Part of a small language model's weights: 10 layers.
Each number is 128 + 32 x the weight over its row's rms, rounded and kept within 0 to 255. Layers, rows and columns count from 0. Numbers have three digits each. The size before them is the row's rms in percent of the matrix's.

# layer 3 attention query, 64x64, rms 0.176, rows 0-63, columns 0-63
144:140154127068096220063054170086133130137066120073137094136104149084108129145145124152110093135102133087121139146103108121104119105157155166049138117082129143134177095098164128107108123120130152
081:111165183190142049168189089148114106124182155148107175123165085160153108134158124087172190158149129130092119141122133158139173167080079127174104135172155143117105145123129117172145151112117124
079:054077167074156078191085112091163178134117129139129121144180121098132121100072153140113171094127183158103150149153126128164093136084132088144072143123146066142127109172127124156148132146147083
105:087161160204135072079155162145066138088127129131204121152143139148151146142146173141115138118085130148106074126125160112089172122100135148179118117093087132115145142103148228148135118091118143
082:077062140104134067187068169071160178157131153141158128148134107156138133116060123118144164150150143145105103091105113084155095132106095152162142136122120096203172145156128070141147136160121099
100:194154117194167129127237152151077059097127116143131158153176137126166138120171124174118107111120157160125133125175169131149119112148150084133106103156144159058076132126131154106133131118115154
099:144174071099159199036115139155174056135103119111128149105123160101126128127098139138158138149149103152078129162060129152118082110156149098110181121148131116143173115173133081165101106154115096
092:168127071129106121098114052142134040143172153200150157087188127108140095111103141140120177141134188111165137101083139130156097114080128152107157144139130103153107143051153120142147136112159146
100:076164161210159129096157157152085125100145142133159111147105132111119158136133153149179128118135089108113089079110101118132171108112156102188078114093075091090055148129195143126124092118164093
116:124093128021120126211118096065201163152106122136103142125120131090129079113081102132105139117114163144149164162155123142154081134135123076076108130183178096135145124159125091142130135138149115
114:160089115015119152170088117073201131146125146142078127105135143073137115097102115122134120126133151132135177128124114149154069108157138110090169120160172084158156117160132047132112138148139112
069:033139145198132100098125148155072138124104089102185088140118145129109141123091121168160149099153131130100121109160141107089163133083154131204104136107101147109077133135109204133183097148101127
137:150089126004120173154085087111214158159134137134084143084138112111098112092117139103122149136123125121123143155108102145130085131156122134082141117148160106156168106142149040167103141138146110
123:083179143222144095094167151148057134085125114119194135180140126169145145156132147138128111121134120131139111092112161112106187103108141145189119115091084166124112146138125203124156096087102142
081:206152098168154158133162070239149076155160104123063137125132113123137088105188117105125141145152126116140134166165107171108144114091125095083129109151163161136127121137148110072122152127169138
097:209168116124106242109183115174194081160121188129075149096095134112148148142062115114132118134126097142115155100098092140106138143101166127132133114127151137134165139143156092176122137132132119
111:137096133072116170065108072151099136139123163154159096127102138168118081142134189147165191124114099124095160116149099062132162127127164172121151108142110092040066113154150105115160111132153128
094:050170171134115060129137131040116126106122130108207146114113134085098145123085131172099120158178200128114135103133152136136089101101136108131119119095154106152145192082152138143092084131132132
070:166146110106169130107151111143157135137120166085157200106183164130125083113175122116155084147108168112140115107159045206090116131146176122071100165144125153105100148163166124157172113112088123
106:067174135137100096143100165113113133123137146156134132090104193093137140138122117145164204118133071114115140113119044116194157141146091199126155077166145171128106125118090117111185110119096154
101:064166060130148114140136080080114140108142118186124082100180136118094181133125136178173125118094126153130160161095148099150135167096137126117115128095119165104058123103161156193090092077125093
072:094144143142145067199175150155137139096119078149074138131105040184187127090098123132168099103127194152129111078117134137116146169172127119108104089176126118123143161143142126091109117162108163
116:128112075145131127123104180152126100132134219120108070126080116167169034149077157120118117151143159113126104159112052111120105147108077100172124129143133134181142146120133146134176106091136086
088:123125153095177046109113129067128175106161122132152092139105200090155111153160098166140121174187183127107128155103121155070126105104112113148123078162104128130188108138124147140113064166114100
093:113190208083123139082124111129138097095108147122127152159099105070137079119105137129116125120144071098125130081070095106132158061154206128125117148129145100148100187128076105124149088109173113
111:117080161106099006179120227108110138133161142113116146164121156113140116105130140125167154100133118127107124120121137133129122152132133084139150105102159109145219106161088166164179152129123126
100:120100171117156091129172142077147116108160156115085144156180138180157147156151132131127148103104191115097127110110105147084158108176135097211092131136076041101072140133115089120139129141092164
081:105104089103104150095106163073103226060072108154175146164083148113123098155134125166148087134113122116140122052139127154101099099161156093139108135141179122116127167109098154148156133123179094
081:127176175123099177130126070125156077163121182098098192102139168126155186132134131137140190136110131138159105110057102149146186166107110132080134127142114152127132129117159099170090126107115045
113:098077140107138007184151164094085198091132134126140149122108184047136125134174105131113116112121111121093134110156102172180114102141155087178127129165116135118128136126110151129119164134112138
095:053148132156196072189133118145084127138111117156121133181188136157121075130178066144170125106141127097153101107151179150140122079138119078113124126168190134142164127093097175106112124143117132
085:122147114090153121086137092113153155127113106136175142051043140124141157081121223129117132098083134175152150169150116182182158145117118126129136141113110131137143071098178106140103184142101105
121:230078147100124091162152024135144140098118100117129150161179178100133087084146163103080149136153163117102131099175157129156109101102132120142135147113133107118135077104155142114150137161133178
099:097186106154110196044110169103084103165102117094144099122109112101094152171134122154126088108138080137132113177107124149102172169194136129126089135102103149108142109102149120120076149046139112
072:123178116195115128084156158149095123140085065051157067159092139083126153154148104118104072104142092107129125157136120107113189173168078132132098115067133135106107119073121131110092133104156122
115:126146114038142149139077148114224110151127136135115113092123100115133115110063150124138154134135127152157123137038092113128073129119113136131138131149140121201175090129114064186103126139144093
129:148170146176142135092194128144055133089087104110140143157129146124140145133190106148122103124112108143126136127186158143103187113135198125149093094084121130042106159132177192110131116089109147
171:113117150227134081128194097139019140092126100129157170155138143133118141132178120130114116127118135115122136118166157142135180122136169114122097107109110148075092173141126210095125122105100152
106:205211132098078167083121137121155102103110094170120162141156139149132105179127121137125097132107102129137140105117123160101089128188236096124090116151113101086112118154168143133099174103107123
065:095159161060140053176098159083103204142116162088164147108107097112129097088123179141141129109147132172113161086131100192131144157111163097163114111143125097128178159120127174174144150107121160
147:155188142048105195077065184128154102160091168118129121106074144164152102128115145126145118156131120106094121149087110091108085109137096154098149107124114125192215103111135135099130133144103115
125:115080147227133126144202064132059137098135067109126118145158160080085161126180115118094148091120116118137129132183164157145171138136138110125108126110136136059082132131152152117146108098125154
134:145117158243150108119193096164034131100111097117137139131135170133101140137189132123129136110116130101122132129198160136132192128138144128120113112121136141049084139123139174086134115124133148
103:129140114227142167078204134134096151114080090077153098145141180084103149128165106143084118119117122092103138122160158118154202146156143144122107131068138150081098134124142155088119085101126105
079:076095149166115055148146095091049200113153102150149175149115146129083116109176129107094130124144128118082132121183137141141169138129163116132111136154065157097090194136117175101152141113112170
087:041060145081111036184060150093116191165166128134128113111140136132068091071108159133162153128150120122106114150138124132132084156142084118105122127156101118162144111115113129140139169124148118
120:122148164198150116107134199192097107170129140082145158178112086131172152105106117082133106148159138108123128092099143075115086112082068109163147098083127186199155130145114136137134102154123122
085:126158166096110119130131105033103134099123129140128135098182120140105046138114192149125113088100131134170094140108102159151144122172172158127135131202106074076155125159136148109095162111194126
084:188128166183151167031145146220150047149104123086123136150135171098139172116132120131142130145128093114144129128144147117130120119117125092077151094128144128138115104202125092093088115161154120
087:193146104108126174131137099133197131149154161165119136092124128126086065111103128107116163136136190080089152101137078175155164141164200118114127136130146131039083141132177109124166149120109136
070:152122143080106159056137122111207138119103119123138129168126154089149095115171107114083146105095121172046172120143145145068102139165153133147132128061104161143121159138185087168096148106088147
105:106143153077099051139120151040099136097135164137113161129126114159152092144116171166103109104119154167129134108089116131130128127120147121185077136124076106149204162083086158155184106095085135
079:114152156117198107105169175148120139119095141123160158117126069065143158119117140123094104135110156092133144061085164096102142053127141186139165112101147113146077117141111145112147085177163199
097:167189115124089128060123184078121128059101172135160205139128163153192137188141106164105111125093154105067143107109165146097120129158154139147099120149119157131092144135087129114100110140083107
109:199167166170099155103153142127087135134090124053119146148121092088191103204116132121110085122123164061117125082099142085156118095101127124177142142080072157106134131140118104119116081131141102
065:134085137170090193208101087116111116135075119134174120141138123147112183184143079140126157170062090066173136133148129080141110092129099146109118166124106167131155145120165128162102130150100081
076:207161067121127231075147081159157071121101116111083123116097167103079156148104099108109097138149104123116166144130136128127194139114112110081134146152170135123130157117124084130113068118123133
083:081145134120117047133123157014110240129129124058152113142139140097133080123131155163107108086164143132149129096126132175135137159125152137146129143144129078127103117162106147115123161126148106
084:078118124105130105141101178021152188058082116107144098170126181105153176173092140187081128107100115141119141156090145105128149122117146141133112162129156123182152146090122160105159106135125115
085:073099103103174131158098116078091181136083126111147088164126097139162133183179121107158143194129104092085104118141188068106122100115099153154166098111130188080117146138173108159121135160157146
092:153144225102123122092100156044125121099107141102169145165168135143154104144122141161086152126108139100050148131111096130127138098161172149124081090086047141105117146158096113099143112127162102
073:094121166113152095106083176079098154113085089085139120197142113119155161119141155123086113142121124148116141131082147143101090098084101077156089076067080139206165133187157152108138129135113117
077:139150137076166151162139139110133148104108167153101116151091119079130171148158077168112100180113092168199166170151115122126140119097126123110116081168146176072046154163093133134095068126143147
089:156109153109120079085170157156216136109137197155163173144119176147178073176133077157108169085115178149113118110136127155125141149151161131193121104141136077136127145141121133145161110095114079
# layer 3 attention key, 64x64, rms 0.174, rows 0-63, columns 0-63
102:104105114125126136102089196185121114151153143180120157119110110212113098129127124116124125168113168121109183083066100162144116133156139117158117126142124140185094178171040124173076098127130118
109:179121162179109127159156119132077142114142151124169155125138164132199113115132142089080141143113149109043146119140134129151156136094115119182147083079109197161152136118133178094199151146127188
052:138107090126115129082103143139158058151114167149171131128163130137166117130142132100090184152150129120117145110068117116121081142170106195118125143160119178228222122132149119128167140159127116
142:194127146170084106203203082125113164092130134177157138136150141178189112111131089118078159159139143150126135128133170087129187105084137088175122114109113156096093145103141159106122143090095145
088:090147102137123111092054191135097134150150150099117096142103097152087120193136182134168074108107107100190116101072097124119120140162117168115142155149125097148149090128067142148140114110201081
143:179097188092084090160155084112189165088130123136159141121165197121191100110124117111064179133127164123073125175143136140141134102100121105158156083131129165170157144112154129110163159114128180
094:119180143046154129103093134109135084124137083107131140068083199125111128111026141110158154106140143116131114157101108155121105111146155115124198126136071112101191116143130097181105131136115114
104:176107079123122115131082125121165076108174150114125112103199115134151072131152148155120131143161226087172141112109100120146096112154115118115186125169172136149128101071136083114168148116194128
097:080126106151131097111103153110133146141109045125095119148114100124097174167179107144155096127134104123200141098176119165150150123160170125068114152152179100058080135153109112130082062101123096
122:141118101099144124067066177180145123167164181143135163128133130153161117127161142080130129173129140105067154115079105168100111112165090149176137097133137151227181159136081114142130128154108145
116:073104109096149140077035170138149132206125126093075128122120114124076123160118158146193098109139127119144110117080097157134074146179107150097148145157138072169143125153087095144133125155153095
063:119164134151157076125139108131089082078146107156163098168154122149112152147146151141080144145085151130137124201106122070089140126128139174125111123100103161173178085077104196082109100070176111
101:097105105088155173086035155153176130210154127132071134090116120106087133135121150130192122105151093140137134153137113151110065162174094134124158153128163092151121113144125046139125133152139112
128:131155147184145059168202119107098125061114098131168141219151151120160126139142072155095099120127162150137110139155164126151158091115154122132096099127086157102131157116132212112108111106095147
129:194135137103123099142134093134173137122152105114118151114121140125165018108105089169111158172182135142112065150135103160175074091147138063111148115179133137144142134179151115143119141191115122
123:142142167049130085141104108133188108144163196130063131094114152112123165145118122107084122141146132090127121167135081153156088178119101093112159093173146114095183118108172077158079147136170152
077:136093155067125162093112135121151177114078154190125104144112128135109057121098136140121187173090113137132181118145132088147158132117190129126168088122139108100104157208150060117128121190127108
089:131125118129160129115124120131127084092112146037140104118091122096112222150123153112150119113166223099106156130116090149132096093164120139126124114109183144144140125050111090111130137118209136
078:136127148101152140156130136127185141141089157080150218155113157098133119113172090109112132085116182092145115099174139172129101131147133103083099138156135094102079240166120118132107118168100115
085:106132122140104109129083135124135111128092139165093097123157152110111197102142069107155185110119077110075190054124041115137137156148135131118169088125128113164088097075111101088123156174134146
095:066182087169162127148193180108124091099108093125097062125180162054127170114141092133167133124059147181146127124123195099131098164119134148102104107128141119102107121078134134152136109133125127
092:085209138183152097117174146133110114106136137148155165141162101188174119152135134193182107118123122144139122096082131150097163187139113098138098107134133147112126180144100224118099085121103150
084:165099089122120126138094130173126138180131192106125115090092112132113027103126194162141146161154171072125122149135105128132117174111121092114141142149174076113130096109180138083190097127083124
104:132150165104206146081134133133078110107140173067164122156109152072160164150139129156138117158185164117104085147112137169096144076137156178131150116152112152152120078177124104160131077197130101
100:073198239118126149104113118131152143070146093136134154176084104023108109110117110115127146120135103100143142134110133129125140081159139126097162113131111109130128158101132192134162151112180113
098:119065079102099132127116156126127041149187147107062140133097162198128128137143122120131123161152105078100096143155155111138145181145137141113156120061170116130101116160049170104152104156129117
084:166138195129162160123154174181180153125140171084136154159148149152132180213170168147154132120072167085155145126144111135120128070101120171170155139120105109097086147159115144163178123135132100
085:116100071094107161105117106093113143098085135163184173185126128076096122097148126108159112131097112110194080068121130228087129132133191112081132128158131126095147106123133128149118084113112100
106:122116181103079116153119105111144084153118181113050109075148173108133186100154152129095160128134121128127101099103107112138152146133109143064163132180103148130163128100187067164134212147133106
084:088082050134123156103136157193114110102166089107118125155125114075134150156187109112119104105114115070107156105133091142154116072164151131143133147157111166140055119132051154109056123114130108
110:091135117198153134150174105146080091134136102175148099175145115176123096116168056181177118075131114152139080103139181120117103125134147156082112122154137165131166118124094202119146101110079103
103:162150122111094141108143130119152117128085165135141131057105133106177103088082168102065091128121067152161128123124118155179094075161100120140138163097112131153138068118162076150104169211126088
174:116102153193113119104151115153072114091176124133108128128149095178099126146120153124127145089129122086125125095188134122115168127146190115179129144142135137000118167093094171126111120083118107
087:075188149123155150147096185131170141109125121142113121136127069150185129127092112121154118196111147173124141135043145085137135090117088134094167156139138098188143138166126089110119185162149071
064:076144143162156108103124148157072077094182125143093127132144058198101179144100154116139166145109165121061144119122150130124194088160158125159127122122112129089139162137071182100114139094147088
088:125122157099195128137065153167162148151115112133135131105124163109129134159105120107159139134100123116110138181132123103155058143130058137105177107101128135196108068129124043122140150218128098
135:119133142164080101109174103119070081118172162096123154144130087144100101119134180145105127061155125123108122112153129159101195134136172109148108154137107116037136146114094217142167120080123151
125:136128110162065072130200113082081116095148153121124156174098114164140097162138121135098120087122155116119135122128134134113193121135189127144094139135132128064158171128121239117169154095151140
100:184115109037099100161135078096233152141135141112061119142142140121086072088106127109088133130127155113105155138107091132132091118157114138131107159155162106125150127127123042129152157148150137
091:126153209082125153068146128120135204127124065123158165132102111124189127194145116182170102128066065108171137141121139171135162117144180109094118104155102116114107154136131120116101104117105101
072:182064141139162110169153110085090158079125086149108097116147250103111145078158104109117105137103109108130142143166160110167058128095144115107128134132127124131129093129139092081094100148092156
141:100126126173103124083155127152075095133192128112118141134152063190116121118114165125123128108130142120108128107162145161092198123124193105158127138125108150023126185119094191123126112080124103
140:099123100162072111116158089132073085134173155117111155137127081160120114116139164111111128108132134123128101082157128188113197134124199106150117141131109161017141149109116199128145116079143141
122:097116130168101118105147083142055067098159153110120140132101087177104112164134179117125149075139131123118115122149132172113208130124170124155111126134102116031132142119096206130163133084146136
075:110180140111114121118173176079157146089089121122145097215134103145172138144133089168110094153100129154164148081085097082094150066136136166113095108146138128196156181122154136107104102079103133
132:109157109113160153108104159138191142156121103128112127118125087104111152126073106125151125150137136124139134116097088095153077114103091144080163135140145160244104120163157036162115120202117118
094:122075147170155124131087136119043104147160130146143127061178096129130138104184174134164154125067120075121125160157103144160168163118083129160103106112136146149145083166160098121074179163147095
066:105138128080118110084121158204185135150135140094106155192078095115161084084103100155123137171084161173104113106072117198125098095148156126088156179125165106153130136131094157114096144130142166
081:148091174093134079103130133161098074179131142143114164112125144116104123105208177082096117109139093178114085144197114161144102119189102111144130081151104195105161117171097104147157096134123141
098:135092126085100144205160062116186184124105158147142103090084171100128106106193149135123149162131102132177118144135099116158140156186148167065109095161108113113127154135148132069120143127160177
074:156095205099143142201125133146126105095121145157157108177144132156101135108148113194121069119084096147168155144155166085074070132069072122128135118149121144073112146115111139115141127112115059
081:098147147179154111130155166131127115090110092075140155128157126095171162128100107186148094081109165175163150106089141109100163116130117131100067133108185114212131066127133165091080158112122085
072:079096133125097149166120205127092107085139109169172165121186134121107150110199130171141147171075098082146114114080152145170126114146167090184100091109126136155154084119107115124103153139159072
089:131109108069096124156135142099158104163125147105054090114188084154082091098089180172159142093133112130127138099134037080123113145144143129140079160170145102160129134137095073182126146127157125
074:109141069108103089135116147088116128099157172082119115076157120125140126059190128171133174139088076115129088143148143150129158176132130124151142180157090144154162112199149111086061136136180108
065:122123127098145143127106063104127127147156096070131107141113141142130051152049103172131112107113187122048144167128111096133110151139134127206185124106092141129172161162166127176162143146146148
085:106105147089080139137162113132182085140148216130143091069084189141141113126133101182104144086158141167141107160179107107113129143151116145143125097172091067079148158100102108159160099081130118
098:080143104076103144068086153128154149118125129131125120141127100165112113131135117157107139146128081129165108088105104160183099161111143127126169202215128104149088134167092136133084035119080147
092:045162152126173122109128166109140096109103114133128094155176119130087173069146140121116121143106167230104115095097107067137111116162156164141090088154091125148100146117091140143065108090110130
086:079147098139112095155114157122112195129133164149114137123139142146156190160213074177153159182100092142123148093140176084138133180121133139106130100088132180071129139131179107135079161093144113
089:150081126038066143099104161144199106151168131096112078130167088075055093075118140154138175109153101139154124149162103115114097132155145116094089180119128156122135094129132087113124141139157138
094:096121162173172092097130184133089164126073114111140166158178136116108210135167140156117103123084081090146134137158136119139137091139136083125079120099119167106129120129184093080068131101086073
070:136133134090078126131138171118170086152162154135144067142100085144095122129114139116068170160186085161156112092129094095136142102182114071185110081096158109169155189101124121154075130124086138
081:190091114115177126181158106138108092080099130144128105132107117089125071091113160165153087129135084200173092101112066145125094118119111158146085110150177080181096130144112140141124105120138196
# layer 3 attention value, 64x64, rms 0.173, rows 0-42, columns 0-63
094:130149199149130071134134126097145124144182126118127128153131070138175144075087194141157131132120169174127148127125162112160102114027105169173177060105132162147130127131152138122084148156145138
095:131140121128114212077083151105124102113095138150105078159108105154125091191134180154127102101113100129102165118123131158096139181162189147107043141160117086104062095107077127124143117131144133
107:153113083097093111174152141129147159112168150147128167102139132138138131073110064073114151085129166101127137098176079139141108110061155157144110139143097129145185187166072135172151179074127163
095:058117116144125109116128144172114116128141057114123160118122111165119137112079119067148163124172146165042110155084190122077098168088104137120161095113111155122173156163106130172186170138116124
110:178159110122154132143115090139113146114127124113108111171120161100106132139118099183213151206129110143090057100163108114128130112058146114094131139144139135105041106118183118092173174133142154
091:144119145111095067166153096139166176102112126171122164140144114078143114171114062148118143136120122184113149132129118117195097163079131124184110083163092131142188118162209121123190123152142150
095:142141062085120148121155093027155157079107131152110095154178107147103087156140085153117139131121210142090187073117129124144132088155164144135101086127125108135139107121096112143072154137157096
095:151147144137120030195139116156146183136136114182146075125115134141158073150087154108103157158110095143133120107133139126153101066122129039133150083107129139164117164095173115179148136128130170
102:106116106142137145103159166104118128162150169147136126136108048171092093123169149102186125194128135115120198148089147144051117081141108159155163161115107144105160109125177115045134139098143109
091:109135038135126172112114150101111103107104114083127150126125095108106152169125149168166105088108086038094196109073107087095166156175131182146112151148129101083138084131138122126118106108112093
091:149116130096116153141140145070142086135136157114150103184135189037108091124113158158099120066153164175175167175128113181138121127118172151157093156117138131112058122128104130077127109086171116
114:125161116125111197111135084123143164128128236151125103158128117146125133090121115102156194050142139237146109111113091068112112085143153128140119117109096113127132098136096130111151161144129118
097:128100065124143153118146125143132104146118154181126115129132121151088128136098142122133165173072179214148049124054145149180131167124112119174154120095088193107120093125115115115128124082170090
105:120122118126115172172146118121120137134152117108090157142134160120139145131088132137177069137095150050102196109127168200154080153134155047154147124137129160154181091103099126145132126202078136
095:166136108115071169105158089112106141121148164154095131132117151140123087159167091168165124118187161056127144132107123168056109133158164109158118146145151125136204176060155120121120139105168072
099:108142106134131189100094056117135096134090105086117100155145140151125118171181147108117117203105187165133159161121141127182135150195150128115040114118158145130189074136126128115130130167121103
103:083169145130114176117111147205128103129147118196127160130141086142096099142146217105150166177096158068090146142105114137106174096110130169152093129064143168149093153160096119145101132109142108
090:140148139132129127122137122098106122101127090061128128087093146151131142164121171093153155157127145076116195128145125108145153140086098027146213108132158132136152125120091137155067193156087090
104:114107050158161141133121157106107099115150117131129108130114171044109117128152122115098094100169080098172161143167154108224161150144137109082147174101090109111111076139099139135063148129153107
092:143113050133085159111086120184089113125189110109107113146174115091103182143211118102168138122192118165126096118062146187105120119160159135122109141130114155115169148120091120168109153091125128
091:102128066139154165122092112134110078111048142109120085127159064177102107135137165129151052090110145108134072110096141125148106132142137115116128198131118094115074142152158128129118194133196135
115:163099181115175121154121080100132104115089124168147102169150117064094176100086111170093064134168122154111147151116162075187118120126150088101102124090144124128153132118190123115105165166196110
099:150073141102106168130125146141139039165127127093128180125123118158132139107154105074097144121100097156118098007122136102081149113128154184145117145113195113129117142120071131097161134122125162
096:099117091121159165082143171131104119130180172114098137138116067187080124107097075065127149167180128188069174134134161157082114165137128102087110145152142163121083127153093135105156118165146151
103:082142073136161117089110162190102087152172123158133172087132138181143202105171163124200133107147142158129192096176090183117125102155095163142155131132151147119091143151099128141146147113105094
092:098137079129103182088100104121114083098150142117127148114109045172117158091129178147188097117110114150117152054085115114122154121158142170151090145138169098124069108099101115138071071094111146
096:146118137123111114092117152116119126142131096124192135127052116149145126097134171099165091138202145168141165153135089200108092175089139187188131069155143117124146067111166132110140104136182140
082:181110223136084112181153121115152191123180111169125142130153162089146139112134153164124077152119178131107078158055132077134102118062142156140139105124117125136138138149167128146084145099135168
096:179129095100073135139116096124119096139149153120097145140175140098162120136091161172099088065091095225075152145100117099127124146167166148200095158186131118091154113108123123148150151094117104
105:131121085126160091118150172131139130118150113216102175113101033118152083085135159138133117136131083107093156078129110116135121093124147122143147103122105117133160071099161127137199164214133132
093:132181131136113126124103078092142135139146082140129119119113139139131171081122001142106111141148075147118156174130125141087200127148100122121071164157084134119113110086095135143153055112137098
085:064106128179183097122119108142119130118136090087136168120096157065127153091135142120130143098187115044111149179153153057197150150090094079098153154123151121118145092139132139081130093135140121
096:123156158180170165114121105134130156129158093121090124097119095166120142114129217191127176186130086200126155092086144175126183098116116167116108093173125119161129101121096137098164123084114096
105:110141117101179087109095107134097099118099149094120119160143116155104106178084060105138116063113178147107150056054068131113178112142127150107115123171113125127141168138072108144151084145181142
080:099193139176132140123167141093167133098124073104145108168130096126110126095166092121125144106172166144107126093068174095151151121052124144040143095091134151166126129130151133108054103145093144
102:134173141123073170133153108156151181118129052078139227133147167128174129130122143127143114077124158174132077137084160145105075086127144150089116126103106100118103185164172115138115112151108108
109:109120149135143068112145122169137140117056095044147131060105135105179123078134110070081109120162138111078169153129134156100117134128133150102132113024123095119113151146120126134147095112088162
087:118220082134137176081120147153167160105100073133124157136077128153164146162097110148131068101110154153165127130108122132145132082116135129132124116130165137125016157162166109132059105132128119
090:102199076167143184061151177102116078096100102129133080124104093090134193097148073135132159199114123168138116134115123109116168124116108175122145144157184148140098102135131117116078172138132126
087:155196148156122194102143170154152170133111038087129135165128184079158131170105113143117094121136091122157139121117044119081113140122129151109122175131139171113088137124200115123152113138106100
099:158126100113121206077126070149140154130131107156111161160120149085133124047153115135139169136120197062126134110095116159067107167182108083133138113126168136152056092138097125122108140109099123
084:121075136072104050141105061098093135113125179140094105117139136107121093129151146107132180131122195131064118157159139150140146125197131120133125155144119104142195105125068142146196156158127159
106:060156193155155104211145115159146138108079127128135166089160136128180098141125194123099093126141115148145102102133150076181168095157097089147132123153109072131082140088132142089137073142127140
# layer 3 attention output (transposed), 64x64, rms 0.175, rows 0-42, columns 0-63
095:104072106112184150158107171101074181098094141115146154107130169073083098184127109135097135137163060119158100111114082157128166106158147070119109186153144100131154146159127115145165119115153064
113:177135099160120131170206117195129054171146115082150184113154119121139146039174065104143149139133148132131128110118152068104107096115072127124178145108130152139156151138137121110094140103123107
107:047136166147165070100076100099134166159140122104147093141129124129138113165113189175138176191102080129143100155075135143124149163160107095131164089114154138135124075139195140118134089175133106
091:164137122087155195105075142103122128112128182130143122121133116088164134189179144145128112163104123100154085134162112164190144040181130129115157141168160089166121067096143159126077108117150108
102:098110123177103142166171151134173074177144131149147120054152104107144125087136132102084098064122136122192201172136138121122103165181135115135139076136115060123156147130122128187108097130106098
094:039101155120180069182111158070133176138165133105156066148116164164142112082124164165123124147124142091172093140141148140072142088160135140092148143095172120124104140095084138172100135093138122
096:099109195187117014161121172179108087172148111086125145157125112127151107111119152116107105131124112119166081141129090094134099131084097139134088196142127163109103134122142158120187115103138171
104:020108156098123148099058185063114135107129141095164177151131181136125141111113092185143133094125141077123139152113119116102123182128079177107115140136106133116193121178113130124145128128105098
104:184144145128130149157065127148130083081131122119109121122134167108154137127083147174089130067157128136098086090133095113245147139095119097118094109120174143135108169155096131171134185180110132
094:198147178147135137132164112174139080177147161155119109157141113145172134082158109067085152143174134196167090150177119178131109109065144087111123124106156129180089171111114103114127147133127168
090:078135128179135052163174051160131160129132087151090156071134087196139143104158124091146154139090054105118136088167135080107145128096147105111147120180123116108160133151133110159146155139120153
106:162100131169176085113143130146091042137141064123135140126126109126139111154084159168137114167127105046111148113116148202113129177096109106159151164187169144119135147185108094157124101098157105
097:156153194138122125095099108105120122123152113069099115119130109151123118161158108129150053079202117059084144118159094115138124085142151143118134186151206099091109135161126080131110146194125112
108:164121133102107081080072129110151135126107137137177090081118115113100124078221089154089167122121096177122089146126075114113178122160106181098108130123138107112095148149161128125106127042172126
098:108124143141158088134118152144161088138110124109190119130137078153146153088121134132109156116068077195088152105109090103182135128125103101094111135090116168120029075185117113145143160121079167
102:200112127133107095169191176165124126127116145145103126103154108082112114084132093124140065110160148102100086109116156090110095106124108184121177179145080090085080144084097185102112112123163161
098:186085105160152147098130135091088108145110192059177111113131163101179120120090092152140130102178094145136102102125134113177089123117119048129191132177130101070174115122146139098130101155135154
087:137100127106155153099086160135139147139144180134158137105124108046115140109150093153088103125132087163137125148106122196137140074145180211146119131125136128118093155182199106086192095119147170
097:160182166100099128163156074156175155152091109160092162096098097164150157131128120103149132135099162155126112114122130141015122110135146169133109095178179104122109182109183097116132099151095164
097:148182151145194166087201114159188079126064151167118135090092142166154110125085132125116132142084126106119130127152092103136127132179082133091128144110121084118063073110159144142116088171154145
099:209179137152065156116159196155150089157175105120060186122113130111157143119156108113108118170183119151127131102155132118118131154123122173120090105094145115116158119063091132095122102135075079
112:102179115155080061176160191141146144112120110144045165119096139179168070141158109109137130110122166141145132092173116156085135129143135163143129155200106097108091120121083131132138118084080153
103:142193079202152158120130110161107208105144136159137075088108137106107124143117152159170133150157151124122157224114090143173120155111083094150143078137089160130110120146184131125110141144106097
096:172180127147114138131079080176128081159097103123155130083120164076160141154172189171164112093090148105142101109091095115177139049167134161186180127136113135139131121102126124144091154106133085
101:202135141146121232043140087138145130116102159086120088139110137088058127130079166105092147134092081105150086143112148135148159155136155088128135126110106100140160104114130124162135092117143181
100:213149125181151164102181172189106081207106160132121128167129146121120126149118115092083173127148134137175114149127085134111122147089108083108162157087091159108139152150141085107167177153133098
097:111119124095186163159134111141118147091126146140052129103181150116071163154130149151083151120071093126127117136123196110163174093159091113075158193082144120136117165139094138135165173101083154
083:040118103108166068166095154081129151126078105097157114148119100157151070143097074151116178129118108123138163109208103152151139140173111049108109135111130106123132154114138145111161135170136083
093:082130168186178130131174122139174153120134119130175098147084077173093113095177077086157201157138111064173127093159109165109142128092103136080132111099138134160088134145113078127109126128156161
110:133160161137131183173070133119104145132121161072179081156099227123131165154101125151088149123137133153166100145104149138125146146116051136136122126121172130134111182148126122135081105036128133
091:124081146118146093149212130174099105137103151145114119199130090131110101151123185116137185097088184127130124093124113074100062129148157135135141125147092132186110128177130087112055151143107161
081:171155118077112139168129116118147164128107156194142106117124095126160128171122095117129097168105134197170115096122153171056126078159188141141163092169123069117106178134165109177093126161091115
099:112136065102129128138166086134154116094115174169117101157157108112123128118151139131062096133134150128147138102137102135129132118161139142156150178197128132025091152174208147149075109182118164
110:137116178153097085101212102077151146128106137083141129087127154097109154095132096103103102106130120090112151146165153108170128213106165067104143123054134158142150107150155060127127147089126118
074:225060078138116165073143130133085090105091136113149140114180177093183140172118075133122127125074080148128145146129124146135087151155142084157095132118119178105068130126120150154131130119154103
093:234087131237153137132127119155125111130116128152143114132119142109142119141081159122120113145159101111137117157131131076177126101119096141167103126121145156144119088125103240137094120155177123
116:148097140083109145149129137123109145113132115165180126188110147142162148149143091153129147113066172097157102161119156056143100150096038138093101112088137118139130104109144188119161184180099069
087:248082097195124157069206081164172055119137133113111131119153109106163113114127088113157105125118106101085131117111148080129099136108109124136100161098154145134121112148098153123111131137157133
086:197068091084088242086128099157151074133143125139121128115160092099104153111175104147143131106083107132126183121137138157104136171154152095125105106107144105087070160129136130132134143091088141
089:208101128161130188040115146167103080118136118126120089129128140093116112107145131108175125122153116160118116138126199120184106101109070139201164068104118098079155111126095141130135131163160123
096:154164076205120109157116148173158092155180107119174114113104133162072170156126072174115123091153118171132155119160170152144162120156138172135121171153110078140162129157202140133166159143093125
086:047119168119118015233107144080157172158170125143191147108137130157103150098128134109094126097148130131146160115140114129129167172133169123094146093127120156136134145118153120105126131098100121
105:167070110104157114061158040113130158117120155126163099189146105121154092157125128154155104127087181100073119125098113148112112098115162108154120127111121185102130107132125185142066134166196108